From a checkpoint of a small transformer trained on Wikipedia: 1963M tokens.
Each number is 128 + 24 x the weight over the matrix's rms, rounded and kept within 0 to 255. Layers, rows and columns count from 0. Numbers have three digits each.

# layer 6 MLP up, 2048x512, rms 0.0795, rows 1833-1887, columns 128-255
107096171142164115119163097134127142146113129119118141162176112112092159069139108114160105180135156117104106154149180117083129170136138094170106149097115118123102151156160114156138093139113095126157120151135145111116108127129116152172113084155153087122112143148093124111152131112165134157116133131182178100111152139145115101130107152138068135122152106122124150164131120151127144119115
125148155130129130152126133096128123150112097102090163140149088110133132139099165107111111147132119136110102134126119168181124145125118107142106139133147135121124132133128151120126114111124141121082163097120127108143143095145127133114137117129089118164105095163114103102085123083116130110129137105072100107114137085080095135127121149090130134124102170148137100139120120128128138176194
137133147103127145109152136110179127116090131121138133141101129123111160133127117099127140119213181094130118138130133072161112089110125116157089125143168135164114152139116147128106095124140130125102132091149120171120106126088158167102134119119185137118114123147127109110099105173135123124190132121122093142144132114135116164107114135138140136147139157123129102153154102129120150140164
130116106120170089125135137130144140127144119185125146091136122128127154177144116110117141116134169123121097127109128133118155071093143129156151146130128137117143151155159120151142140116122096097144112150105141116154100114121150128093113129123086162158138154137123142172122114135126090159121102161135099125110151115117135096119101133150106159166133132107126103144122155116129137177141
104162102145127138099127120110102113133135123181149129125139145106138123139108132126148155130121118144105152163119120123170128087123148057117142132118138155123137175111120135134158084084163068157144109096129131157126122138151097143119121091144123156149121152127152151168153109142141111117135106138109133154151184152128108140164181101188113127099118118119162105126100096152140130097116
094160155172086144127075189081129096130093136149164095169112180130162083124135127159131094169133114118146113105157106091105112103176164149132102093144175144133126146152118101121161110159129151156134142153107166132116085126083094147104163146113161068172153132086108144177122130170126115141115152127146157145107128146125123150142120161106102126144115097135120114167125112131178120131159
148113168135166137182113128122126139153109145160114136132127115139136164099158158126153106117140115103113096122130098122096088118111091099143172137148163155103143124180125151116121151094120110158149159178149161109154163128138147128092130127119121127110127158120101140158136162120106115167184142141130137130139112140129108165106157150148130121117151107136138157150112091105123143147103
105142094125146116156088133096146092115139135147109136125142110103137096134158139067114111147111128136100123128135145134102090098112121142143143085090093082163163168151110125112139095141109144118114127132166141165113120125149164124148120121121096161131140112179168175128108112116090160133096121134118105100119139109137137141139102125149106141136078123164142166134144145119118110185106
086139163100098153148107104098086134152157142100145134126119130109136120121139117099107135102143131124105102150129119123150146128139168122087106097102134162135141108099120099118136144167156164069137121124167132136115121092128100149123118144150135191122107145154105137108115126123101138142100099123116106129116138155172114154139101104129133117078137126142136147093135084154141099109136
103151141123152148119106136124078103140100130083129131154098134128112138121176147144108135123131115126106131158135132114152131144139108105148093132146140132159178133124189151119101111115154071104160104112125121157103110128117175140177146117099135135149160128130115159124120076155111141120119163068135142090132119121146128131122154112132162122115150133108117150119131110110130140109086
141154103119103144168169149142123127060080123144139173112136156104139156126137133128157160088143177131119117159153102116091188143132170129091105126119101112109123128137158126130148163123138110121112145122122113098157069102120097149111119081127159144143114137148126120114121116117153128105111090078127106118139117136099127151127165085104154116125116131124106162124100128114094108114125
172165095131188133146107131153100154119097140137137095130119113142139133111097137154145142145113082127142130149146096131141114129114125169089150147117137081165157150153142142116132161130182120134140115092137130126129130140111097159150137094084180096121089127110129176144112120141140106142137124149120130138113149150170134126139122113135118105115121098106131137160142151128150130099126
123158107124102104104127105148097171144144092122117149138116115121177091120134125144158122111129102132097104140107158159162150128127147099139126130082109140135095149130147156134106149177137111104142093118121140139130134123150130164176086159126137179137152148164120148067107157102153140136104128124140143131068160150111133163166156155112144134117117064149101106178104081078067139154145
138101132102141142142116131169127120107127116107106120144101113151095161144098167119111144138106149145104162080107116107141142138155143074186099113084087110124092115170130145145132139117124129114101167115082111121100124135112121119140105088121129145197121138153134150108130096125160155116107152131163092123121120136128107112130131100129112187100121129155132139153177147129131121087139
120112131082163095127130155143110104118121119119136113161105116134133147094130138131102126119105136194071092129127119085126127130077094106120132114109147164129112120119115149129125110090114105145094109136175165138103125096108134120098119085145158153133104128137127145137126142154138122112127092117154128123143152145146118141172149099139116145138137093149084144164135103136067118135111
115093110061126099139111093093085120092125125113140147104156150123171156116135104146108103134095141179118118105138186114101088104114113107157163155111123100109077126136138137163136150111159143145160089135143153114166131159131147144125100102096152122153118141125148147130155095094132120137162100133165143159142147155138140115130145151109104127116135125146137162192147110144070148136122
120115136156140159144105149168150144114138187083148179150157104113151122150103133124119095155095154105132127187101134153114134105093123125094124091105151105123081155134126136108117131143111134119137159152158162146111130162104096148078093102115128140171158124157148105126156113153047162079153129123111147100118114140152113114110071163158152146176149134119107137132152159108131126130153
119158125126138130118125159143150093148137143096112090118120115140156096119140154122110126130104139147105095161117149121130133147121094146178135126117155092120128124142103155104087109120166136124166138128151102128125126105130096121091128116119165130141128108142111136136115142146125135182145134102129138096112162135125127109093125075141101079126140100122147122121092088173146140109145
106116112177103087176137171175106114174159145136148113156103183142103149099136101130147160176150163135122080122115132084149128102098147139100134128134108136130152139125170076146134105103127116121140160171113114089156117090151164172111153156141105131132117139132131082102139098139127132112118166165107133206125166160157069132139163091099094108160131135137131073153126126151090100155184
151145068137120133110120120135126105110133126092142119094122106130116131106053132131185125126127081130127116141113127138148145119118136117119109116139149098187121162180147132157119142160125075165079150129136126143129069125147108133155143083139156122092167145096133136121115101158134102130131179111135091103107124124067135165121142146150130165116124117107139150131163173129113138107168
116117144147114144099115155137140145156139119114116121101109124102114163120074138134124128146102128146081139139137121110134114142152094103121104172104139132132114126079118101101124132124077148129173127106109105108099144107135091121115128146105080151045122155156110145166105127118158161104128125132140124108141151141127163164123143117133152137133172167189116117124134117149132145099054
107095118148118135145128131082139111145076137149151135146130070110150126118151102096142100093130166173121070094118106096185134117087135100124077144121124101129112073125119140140118109115116097149087127123104084117143158136118116141141091093121102132115139146159120137149124169150136150111141156138125105092143083181167108171165162103137124153108161111108135146089145108158134123188142
105116145100137076108129142133116152107115160121126115170120130157098099135128110199122128135114080095141128151135120155133125107151174170136118138149140103113129090105145142147117152104152078089152094095110147127101146115102149164099148139151170122102084108119141128138152144113155108118126157151118112102114096172138138108120111118103052173089138145187122120176125142136147096141131
076104158142150105126136114103147112092151142130150121121140147148114115134124110100062115108091161147216170088079176118117126105131143127092160139136105110108122117102145139095140105108156100156131103157116115168159117131133152133157118117172157125148122131151141050181141133119160171136126132139071101073119136144154091086150143139171166122117103121096142111135130163108124148110168
147142130125098109106152118161168162112148145117170135142150125138142127131154121088165078122161100104159099127150126155116136140113151154151132146095136095107146134147104125112129113147126122140140152122160110107137109178109095122107127142100128079090147119084147098151098108163161103123147149092151127146084140154160136174188185134125114104137124143119110111127155164096102125085133
106087148130113146135118102126144140147114121114098164140147129100113128117102113182125125083182126137120138100097100142181136109089154148153144130138129096135111164123158141110126145124176101137133140152111102141150138101115114151121171128145125157132086099128115132103170106126120107144117167116113160132108107133115146127159094114105152120123114104138140111183126129128186123097154
091125120116140111134114158178154133142118127132143111121135097155171118174151169172147107143110126101136111158167109119126105115119168166099115145136111083172091123134151148172128134117100161133142115152133113152079119136125138099156124123126131101166133130143148131139108160174127073140123130125127100112089114142118116143135129113161140147117142144135126137112101131145139092120155
146126117136116129129141124136113157137138124106129164157130116098153133157134143129079144154099115135110115090154131102140145103119137121110115132083108139117137136166167128165111115119127118100087106124170146163124093106152144112119101156119117110118104151120186082090114147129140079149106082123131148104123151103142161128132137116114122141146179118143130110176123118143172134170171
116121127145119126129093116091120105127098161132143118125153180118128137100136110107154179151083162168100133118118155167129117114148121114128112134098103107130142152088103151095147119166172113171148108110115144139132118147082149116133115151120159097119131182126153114126119135165148130100128121109103168123091072110108093106127145142151139091113160116160155109145104123130125141141124
082106105138119133134135132114138081198143120157172122159130161120118152109150095126117126103122092108130100136148141158150106054130107129138172099112147138126117137165103138159107118114143099111116110124154146158193062124112136091149134108137122141123185133152159115179101115109118118146161136163118094101118110126123149132112114096209138153125142108141143114150129114108123117148150
097087162100090070118149141117122123160151155080125123111110125105155128156124135110176089166099096161164101120170138104143147129090128087126137152125139166141169163152147143133134176087122169131173100123112135108105137100108142184113117107088145117119090064134129134124111131118105121089146118130118122122152104132140041126117108117127096070127121151104152150104085051084160175136132
152137126141197130143098147102110097154146148144168097113126148121125150139106120143126131121112121121127114123121126117139162111115147134146161122140117088129071122142113113142124199108156136128158150137093091167156113127127118136105132148089107116104113172137113144135149074084150095152139092150095140142126150115139138174138174151165155095104127133171136105129124111120127135135130
144140139128128111122143145130122112125133101187167167160092159080136128119084127129103111143095131149133166102164106164148128148122180166165109152187087099161147130090133132095137090095114172115152134131139147151115132122144143133122155146142151117117129156116117104064174149100133148120169124133104110165165155118092144103117164136126142160149129118131170162137125131127153126110106
175101150115146108113141163125149116135134142109119084121160161129118128164118143141093134131123159119107133137130138183121089127177135114177110094123105130110100139066135148125128143166139101165151166147117164115123141109117115141173094119111117118154082136111124101154130089121116105107144132099121189119153080138121130131120136131126133132113132130144103131133089119156112137124144
137129156084167082129108141147141122151118141136177127129170068118150118160127108138117183149101103140122087109119105167132110135144135073112090113144122127164186098154122126157119120116137157130078132152138134142147147109078132099118140118108112158099131084136153111104129096162140148122138124102094124102145118127113154108077127166123119128133151090113150128115111144130098121158120
099143126124129088138084155154148129164175136186121118135165115131129156139134140163160110178102136111149119140090133110121123165116157116153094116154107106131123133101146100076146119127137132148130125098145117106099093130113096116093129107113150105135136119150126166120125119126145119125123166133116134101125140074121113127119151116164126178133169101134109135140100134148117095122125
100138090122136106112140148138138163154094127136120121155113158106117123129106123085118139155119138162134138171130123113145152153137181111179169166160147119145136149123111117125116122148106135116084091126159115129086123138102112126120117073121121135135150116131114134134130141165106134102137107111138129129147159127087133073153160162137128122102169161132122135133084124138132110129129
137124119137137133080124126114132144117146110137163126097133113129148148110138148139094150181100133121083131090184148127109117108131125147112109113118122132145126114079121135099110101126115119124134155117156114134164117100140132121149123090077131118097130133132119087083131103103119145141123115105122138140133138133092119098110128146161152099113147107136171123122126161149163109123114
141159130100129126168173142115177144083092141116105102148110132120108120124135174120124096142153129106113123108077162157079115124140129133148119084136153116158136147088154146140115153089177118100156171067122134101129115115160100106123130090126132138128123107107136129110148132140140145136158150121107094124159156132131151152091102144100140107074124129159141115146115140098143151114087
119133107150129125103142120116138131171082135159154113160133118124138115124168180088149159109097158132081122128122183104102079140154168101131085144118089102188136100164112158078121166132114142107110092131107133123143118126175144140106132125143104099082131155126137175124149080122092163147126138146127149179111118136130124107131144113090120142104105149101074130093122126169125139110161
095095117150130120140121111166097150144122076097103108131118131103112089136137129094116124131121132116147159119156099133157117144114116084117106133098086149110135181134186150104102155127149116127112155129120129173165136128119152129135113092126143114088148142166128134143094146154164130121102112112139139136104099123098150121149128116119147124107148138186139114091132135125117095141104
130148117112142127106165101134101168120112129085097127152123157142162155127126140152168139161154139123142152158145127125146129101137097083111125155130106079108117143124124121094108163141086129128106134115158147126174151157103099131147110112134152143120134132107084117135104138088107076135156100113132110086121093150171128131095113154141162170080130115108090136111103118110120125121176
153123127099115142129086119119170085155131163088099115130158120094153140111140135126128122143120110095105131118106128131088129181137102150105091125121126095153116095119169084085129147112134124106108121166088130108117136119136141098125121138145102128120107145153153178170177140153176165128111150137165143144146132109154116166132093103104128174142099150125107132130092121153119163116115
125080106141163117131111083123115109157139088125140124146145179094114102082131126166120144092131147092140136135138137121133122138104107173096132126133101138124108103150153112085169106125130125124108091160144115152113112110127106114125105127166087126162100179123113145104129146077144124077119129133117186114126085150127126138127119140099115142090058150138116145117132104128116136085169
162172099125120080122162130160142122115111130189167101124117120120118111096146122141124112136138157168087109160136083132125130127162145116108109119121127110147095125122143146146126086156109114169111130145141142139144111108160151124121124125124077098119100099134181154125105101121129109185137145118152128153091157089114137172107146152104097115163139156193109119119098149104116143172128
136092186120136160090133105101162129176132137156145116086136136149112137134097158173085136167162114141154156167156128109131156132080177109127087111093123132112145144151142106118131111119113152148129111163100095134136128166170154167084129133122099110158134114088120101155150137177174164135112076145139101121135088155084120122117132175124107127103114112168139140107149116128177168138139
119082132214104112135112118141122116150159163117114126134120108166111149088113135124142163157141127105143142103105107128130088118121110115125152138095135120166133154111144134142101122120122138124154116102119119113094115121141161117107135100086118106141143137150130133129121152127131130182174110111129119150163106117133111129147159140128091158149130143118134097107106188179139119133121
077126110149118111122138134123132107144145120131142117159179101147153125128142132067124167122147128138105124131150145124090112110165163075128107165125128104117100101124143136099123090151131142098109135140144141077079151130161136111138154173123105081107158063118125111186159120073119128074155147108160105133109123154128111080153113128098098159091126102115117115149132133122168154117149
145116109147131130114158132130119137135113119132160117126163120115115121138113088154101154129109124147103163144157120140130172141092126153058134147162144126150137132143116137137132122116135121099134117150122172128124114139137112104116181160146124101131130081163082142119138121128135155099126110116121121110117124127097160113103127117113125092120107117112154108123128100164135133123154
146133137126112144139153118108131099127155137141102147105153106112126092162130126132097164160120143124134125142152156112113091150102123140114130100149168136136135153132160110116142137105163135110166123118134089140167114157083150145144070083124110093142099128115129114127145144133103124152137116087105148088131092091120122094180101146123135107129133084158108105142108118176125149087156
122124104150146141096104121088117118118089102139121130097177100160111079160121139161114143134146115162095104107128138173100137183139107125139130093173139141130123127093120147141124117124144130125172125131101176085146112108146132155132130135106102146116161153096139119106159147114161087126114153098135084112155104109095113124128152178110101115127055105133136099162155137145092087143138
111108126158109096110149127116119138139133111179119133110142125132138126133100163141141106128131098109085143128129153091092089091105126116160124139131077156143111115131137107123139095100136107089156081129101122149124083141126088121130090127103121150132157102157141119125116153108108169082119165122108128120130116125080138124137129119141110140137146143160128140160143097121151116121175
123111143106114105148184135154098138164149163109106099092127137130082084100136119100172118139113126118165135121120124106138153151079113073119097104093154062120138146136105124146117156127111166113105115127144147125090151134142143095122147137168072133124127147114154138100094104105131103100116048096146157110126123131139150135128136161106087116133170132132142099175146140172125122105079
153121099111165136140137144168150107107115128096092133146134105132137148107113143088100110142075098140123120124121183180145143142118089180125172124156094127101131128157149104117139138163148167118093122162159175134098142163152168131158096109151142125156063138100119162171141179134130131126127126144105138144118125084087106075086129167098143154125129104127103166069153092148099072166099
146111125116119134061084120115141083108151113124121117134135139164148124169118138119105144070145130168157115115117130152129122117111113143104205142127154131140099182129104113123131111068119146146104165122148135148130100155156085119107106111170157115136085095168093120127078135112109108122098123096106149122118111111132068116152083152129172128159148076138145154083116113121122153124117
# layer 6 MLP down (transposed), 2048x512, rms 0.0963, rows 1833-1886, columns 128-255
094124110114134070137143145125124068153113172106109136153145112167113154150160128110087145143167128110184100130127098118180137128125144107137106162124161132123132122145080155134123128121133142132108164110107137075149165121130117108152160127126127166136105120106150130164126152123155152143111132147115106117107108110168123121105147105116124131095094150135105124125105139122133141120101
117112165120142109115117123133125075120106109155086127115121152109161111145140114118107127157187177151112144124126112092115154139101155111131096108166110127157164104155112105161111100147121153112115123145106144108150120122124136093114134127133142092148086103127118112121089114177119091122106108142115118160158117125120114129165107142068121119114141172144153117105112112133126082106156
157131155099155121144091104107125110119174099189115115100140140103128121128103149120166128145110146099173163118145173138101131144131121141107106130151085166073168102150173133132128150132123082116142101093131162134137119117134118108132123167108109103090113161152092147154159120143125157147125131117128154121164110110110117116162147135110124169154097116078134085097097114128117142134104
138135160107118081154161132150101097126113150126099093147092140174129107107129124136122136123108161120137133116101124127108143118125166117157148090090138112160119115118143139097136106138109172083102101144158091155140075107116147108129119102142122114136143113092150114118118111131135103130138135123139100129105179119155121133108114104141128119147135121071134088129120150101135130122094
143119126146119100148083177116130133147124167095146131119152105119132140135153132117104118109128146113118160083145140164102115135122068123105122134140135142115137136120150122106119144161117144116085118156127107082117165133087142103106159154182111148165152116156123129105080124151119086128132118074116144132101118121112123112116121154156089153136130133152110139158128163115138134143161
113107092096117135092122128125143162109171081104121099124140108144163111127120129134090151178119092160104151123126113113106111116109118143108148112114108118146107117142100105109165159129143105125147117077093134182102123121162098108109123132183148178054113118124090133129098115128119135124130122102123131092131113142109100138107155096142160119118135158158133068106126081097131146123142
111135101173123139108107138154129167117140150155144102115134140100128134179151141118094130163090159147129132095108102145115126138128123121174075167157082131124110122113130097140084125169143157162121130114118129098084153147085185128130114173124113082074125123118095125152155147115085117128142109138105123189133119139104119086120141102132116100123170108144138115141116108130162110142111
093095138137123107170142128110115098191106131132115165090121133118129112105130133161134162150159139142191156152107129108108146113130142067118116150130100142143197134158141107103115113148152129150114129113092107131176115112145155103144106127111132113116131141119130143157140121136145115113148117158099148167136109190115143154188101129152158083123109163125128098129140132122146120109154
140105113131100187136120145140111135123125160133110089132135132158152118117143119104142151123179149136142152133102090166145118130147100111142172147143103131113152124136106096133141142129137115121153108167106141146151097144110139105110110116144149128099139138105113137124087173165123110115127137111183105133086095160106127083128176133096152147153133169105107112138175123121106108150089
157114128121122102128127104131145143121114144147116168174150113135139119119120106127092129129111150161120137137135129106104145110089161112139099113100120106130177144140097145087168146112165143147126136119115154107117150121138103073121154144147127098126085148098127085133181122114091121102148131129088139134150141155121115147122125128143179124161107119106114101151121113130130091127161
156136111112080137137168119141161129169154137081133081100130128144160099119139119103162153132110140139102154113128107117105106143142097141123135111146102147140119139107138112105137139101133129124107119159132143138118154148139125125166159143139127124110128135136142170076114109101110130112124144144111132137125129142141134122179099119101094117159108167152151113100170134133181115157139
113121158122113129103100108130147081135126117152140133089075136108117179094150115120131097129153141132145139122147111069176163144081096115105133113126099145111124132120138130163138114116130119181150155126130147102128108095138121129092100190127133109098125161099177112099135095143143115138156122090112117153130132103144126124139151143158129160142115163118154127093103105109117112167141
150071154139141157118089165099131121128093149117124133100146132129127172150119129091140163142157110134112128130145145122096144169111087131142136082089117134140111119171132119080118107114152116149120105096090104111138120133102146126102169128128159140123105178148145112117126114150150138139150146114124095141144152107110101105097131104133137111135158138140158112109181150094115138135151
126138154141183154079113134139115098143132142146124163147127154124117128097160143092103114109150160145155149148116154114131097100169108147144114138108118116153091088149118131139126109146098135117146127140149130114107175146097107138175088141119099145103128090127149136158115101157144105146123157121130134120124134139121112126124126107119130143154140123146153120089122174139129122152127
134137115160132144153092109136111161127122149142096123114149110112131113155100132124112114114105085082145182116150126156117132146180117140111130144140113077142159144135129139140114189150158133128159106130115101123156138110139107114151124148094106158160120164132152116104109114124108115117127140119083124118114144124112128118099127161128122120136140123107160102133111138141177124108132
070192137167115101069133119109082123127126143152103120158104126113135135129113136175179134126130134145104140142129146124179149144145142095127122142098101093055145144160161135133125074096117060147156159116134101102106101106157113157102175139107156134087127126147101126103103150096153126136107151107130140086113135160149116120153126102111148155127117096158136144124098098148157131085086
154136121152118073170118133106111169161135120132118134117126109110153103122151112061128058168130137137110121121137098119118136157148121118125110117139133140128143099145132131118144087070148144136138111181113158172143087072109136133164155148157193137161109116118118170140113134164136093162084168131061105132178112107135134141153154137137121169113089137125127137112094121136110098151162
114111108151113123151148165117183147125126136148124144130125170107126140118149148138140136103144111102089127131118172114128138133125183088150105128153135152155104100126090153150176121140163123107126109144128100152154107144126118107117145121105126115143202184116107106090098108116115099106121107110116138124129139131139143171152116174124172143090096141152131149097137095110114092133180
110127136117142099102130118115147126132151169095115146070128112138107115119119133146151109147163084099131124125147105134122099139142119078106135154136137133138181078184149103131134079149098126181140145120096112087157083158136122119105135110116116147118103085104152062166136140099154099134074169107120136126129105173061139136091088151093130134131110125101134114191155107161151112131127
141158125140107152103117147133120112131140116154107119109097144120109130116177163120122107154146111142132127135162122154139105109154127139170127145156112116123177136165096093058180149176103110110096138128126141137145125118122131100121119136140138137144101136145130144158121145139166118065143144095170141128161127114134076076155111129120118080150154126140137096122121126116162132113112
099128117121170112099114107098140090134128115144111177127075129175137115109143107130096103116109149128125147144179131167155120120112138153127141115157143117123094122163088110127123153094106146121144149164128139140161126159166130171112109122090178153086082093132123093121122118103128133130125098111127118127147148087172127116118134174193130125097119154108111114145107163140108117151097
141138138139150112119167124173131157109189091141146122139157139125129177169141139103135158103160100128174134123120112147174108102168120143126103122116161137127134093120128182141115130123090086186107129128114125151170142136120099081119129177144147127148139133121102103087167090130131111124085152149129133125087119123092162145102102169146141139136127165102097150181098127141097145142132
148104137111140165126094157110152124089167125148149150139122152121117149102145118134117131142111125107115128097096122135114091118108083138097141102138163133147118150088080100143138119139139135118077134148127140132137137103119132121092100125123155141125108128148129095097115144084107105138142124134158166176092094129083141169109146148167168059112141113108110115123123114094107144132114
096122178156119112115129129140151145143132128122129130130149121133095112115119121095136159088127154139138149122160144125128130134130119120099108118101129157069113171149110110145125108139151117101150131133138115118162113109100156125178127152070129145135094138124122105116127136101170112108132170158106132109160113146101116104108127123118148130117141156145139128095133150115160123153142
104117112147143157170095142138137100149168149109131101118103101092115155111086121140137165099128153152115077097103158139109102135126122084112102100110121151070125143103148094141116137110135156126149084088130161168126148078148208165117142135126140138133127126148116145129128100150115139092119118166074161123122144127101120091137127124079137170095129171114139090114158148131104127126125
153134174125131091131135076140106102111122132113144099167112099131126143116126123149147102085145132148092111131149161133152160142108142117145153139160150099157110171136115131207169119116075119120109192077110168127117112108124121110157148148141141160124156097125118150125112127168147144096169161128175143118136107119177126094124104070133101153139087159107103079124091140096158144100116
122118141123097146124151093143100104132113140147119137085106126126141139114110132129122129082138124172186111100109098116143139140156130107177140168073098146111129122153099145120122151109181171139160123131133146115149122164166152078101144152106134134085173127104097103140102115144114170117110181122146139118110154127117138102152133149130145144151160103146122128113130149099136102117112
119126124148124087116119135108134122118121141123121130152112168131117108139067132157153112148171125068090144157148167141124115151135157120142153106149114113111124148156079123165168108093117174130135179161116148154116129129112111126149148151137131143133162137157155125153125158127188108141118113150072144158143169110131127118110140113096159148102136155118120174097147134095121129139142
129117174109112125135136135133150092121178120124126146124117126146089095113109147128134084099129119107150162128122099107138138127114154112102126123122161160110123068143139101154112140087118100129132147157146107120118126100143118133141106082130128126129161114151112137124144140101119123124138137139126126132129151155167157113122150105122135133117111155093090161101141071111163132119145
152157135107062112123116145111158125147146131090155108125123095131136157117142105109130091087133149104104135132122122123125096179136126089082122136100100100141116140127128124133163116119111148157132141107154198133122163161102131143134128172112150150135133109129134126124113147161121155118126175135123122140147135149103084132127150174145167131106119130109082150114157111156148132103100
147124163129148129156198122152149129130135135089157099162114109154150115153089126103113102134080097102155161125106141119129128098088095110153143081133132126086138125163135148148169143158114143150101127099112117113120129107127152112067112121111175147101137160148100134079138188092157105106179142116170143136135125106083089077147136073121116114126134145140138144106112152194134152141136
079129118155140197116143111092160191150113104113124136154109128151121128163115178143150149130140105173174153125126117125122145131182077109107154125141112092102189120129096141071095101123119133126083120094125142138145137085105086100133124135142108094131098135158151137120163130118102129099135119152127125097155151166127089150131140144143128124131112161112135125098121128113092158122147
082155120130169143108129146145143148166171122109099100126139102113116109133170140111122088114132119107129123097111150092117144105138108155128091143111147164136169146135102142133146138175172143122126116134095099135133119101131106146152128107109153114153140106094130180094102083162129126109117140131155135150098139154162145128161137145130111128092121106179117183114137144111150155113117
111120138108090135123133154109128121138156115094189178086126133185121163125173137138125112163100168108118159122141119068155135144138117137143128114129104152162133140120148164115124146117110111159083162124158128130101135128116145149104162109156079136171159093121133126137112114163154152136094116164107123139112134146110110151098108136095150140096117155135148196157149119129121141146122
104119098133107135147104157140116133124087159142145143138163139147128149150144114155125111134146104137150148145123155148104100108142152096142113136133126091128061192100124144098112157092100113121147158172110109090109145162153126134106140146156118128130131110145135134126135146098111152119163127073153131143103132095138096170126128151137180123155118151123130093145097143123112110111174
116117115129131155135144113137102105086142110117150144048087128088133154078144121135118099124127164178122105148128172096177135116087143138134121158125145143117101089146120081126153119136087137180098150149126160140146166112172129193097115109133122075137141138101162117131112134177144105140110160101138095159139148141131111088092099106093139113118107175138134107175160124126117106181131
117131147151141122091114126098108141100135097097162157145136157129130117165144109168095166172146144148101098127134143159116125097107132153152138126098152156170159105120134172120121162125107125113131076098142106107147148109119127144142172131132094082084153154099106103148128099104140102138131137116084141142144125150156069173152136130143140128131149130121144100114123089120150147139110
136146123125135107138103127119101152109108112114102134133106096172137128117110095096129131127126108132170130126103130114144125151135125156126094192142139132064135136148118126115161150099090153092127101169117125125105138164113133123130114122147123102110143117106140137099137126152144100109142144129157134165118131111132149133144147104157099152116127096136112113114113139157080141116150
125135135120141097133092095102093155133129133146129102139138097126132112108097122131112111133117134131108109096131131132150104112133131145096139115100121102114136119131161120111115100135092113111166123092143102090114143119126119145154144098127150153122131142132124113128148142124118121090158140128143109157136137121130133126146116134095121115131130075091118155149119143124125118084143
135144157126133130147097104123141114158117125126154112123145112123074113156133115116122135127154101130099130136099129132121155120090129145128136121159188149092145088122148127102099144105131156104121088185144128138125124114165136139150107085135089163129147129166104127086150105127097130084096156144118133126168097120147133126113152090124127126149083167130107140155128131127157113118142
089119151136153076154110102128185141091144142185144123121130113160119199116096119130119122136139142139094124122117090119109104160141119175143120121166155155133098129133090132109134105119122106103114109125146092105113131134119151109150111170134125132114151124097096110057152103138080081127156140157124095111126127132167105130134175151139152096105095099085124134135124127150105134110137
146119132102157090123136110086184078077133143157126155118105126124113117134147121146074135122122178162092118104105098103099107144126155138099127146136114136145145171136154129118149164118078152118111095143080176132137150106138150140102158153089128129131132125133142100102177113138131110114132138125159135102137152137109120117154130136105093151144153093132132103157123094151139118127154
107148139178119133091150133114126167134125105078116114139139111126135151207147094130081143160132152202142138162113138096158124151146128114155161108189126124157102128093091138147156153107095114112110132106174086140104117152101092080123111120135131167127110124118124117123141124151134115071116082120138118163119119111103132122133113111157149155115114086065149090098144158124123142100139
165132115107113175098104140113151136142127123098140163125131101100110128103160149122148108103190129177156108137127120125131130119141128088149145124130090139088134099134084105123096148112105121112146135123164091117122145149126147136144153140107165111084143113125095094139168137106156099139141125128117159132090163124154128088139128142143097129140154133107107156111134119166099125145088
153117105104143128152108135138109123106092169105118092095149137171134132104168105132110164169152141113145119168151161136136117117187122115127135158192146105078129150098122116142082148101113105094112151154111136112146121111188156111123124129120120111109120090166128164117136113124129104136135191119125130099142147103104154149111144128123078144133154148144105199114123119105147105147114
117119078137115151122148114106184106151154170087081145149083128116135157151170143161105139113168159120130142142116120132127128116129123114154098118135133151096101103108106126109115153120151141134085121085147121098123114124125117161109098130181135114093118159108121109155123144138130088093150092121142153092111143142118127147117150122097105089129149132135083163138103148152126142091179
195133121108179136105145097123154160130075172126123072171102103100119172113117089156138132084125152186139146122125132133124157107157160120116093140113101109135132119149170110086132095157118111159130119146138159139082057150145124092182112168124127100148145163113127117126138147090080125131127123119135144178097080105126094087105113120174132122102120122122104136152150140155147096111083
131095071187109146138117138100117129137132122075121108111142107120143078163107108146149170124138150152160111122126158108139135097144128106116116140136132107108165098121127142074126149118169164115131114140115134096133129129134103107115102165092152141117073146133136139119129120109118114114076175177128126118125130139166100165172140114097146123105094191127125119135122187119115130110150
111124143127100145123160085119114121164092125113137125121100112138115154137141106079150154110084121124151140156163141124117131075133128110136128105067136144124131120108173093150134129123093095134169163119135091116100135137129103088114185132119109123103133090106123131124110164131123114144132116125126170104119123097105071075108156131104116127130155143148160125112108093115179122154169
092128119120145135134141165147094094176128075097140107145134111144134140125152121091167079088125105134106136131057122091168166148140134137154143113086121129127163131117092151096117116119146123130129111164143149147125169103183132109103173134146118128127139113153124128120127141139171142114142156163158120133122145144139149105148122119126078137117148176136099151107121159163127071141152
113121124077122107108140102107099153125131135109134119128143132096130109133137135107103128102131122107151134149141125144184164115149144095082140158115123149138128146115136133128114104143163132123080145198143140114101168093157123114129143170129121148115126126127134149158135141115154154120118155175130113173132156128114146132109171133139126119158130091154069154146161094109168132159110
090118130135096147166148131147114128175134110086156146165104136177110136117126150067122128160126170135139117163131176140156130107157127101103113130092158108122067171170105079167142143111118163140139114114142124144135084140122127133156126119147111107126121103149133165122122116137086141130119167122153135142094122111102138124117127131128109142180131144195131135175102153138133165155121
121113151138151110135128097089162123118139172128117125119122093131145121112066152189130149132142151133102136140146135117155176138085150118111115108115135163124135054190088100134128135129136122125177134117082106141154127121140115140144154130130125149126117153163164126142097150128107109111130139102142144152137111120166127108112117117106104110153176126136152147126144123082083105120136
121145118142118169143114104118165120077167137180118167103120152148134153118100159121110123123092091149104138095088129123143121149126145127106068086136098175120125107150124119121134141119126123119138152178134108117137110098144137091137131146130131109121107125111115128120103115169130106169088144153129148126140108108135098108119134146154114154095170079121104146157140119144103175176087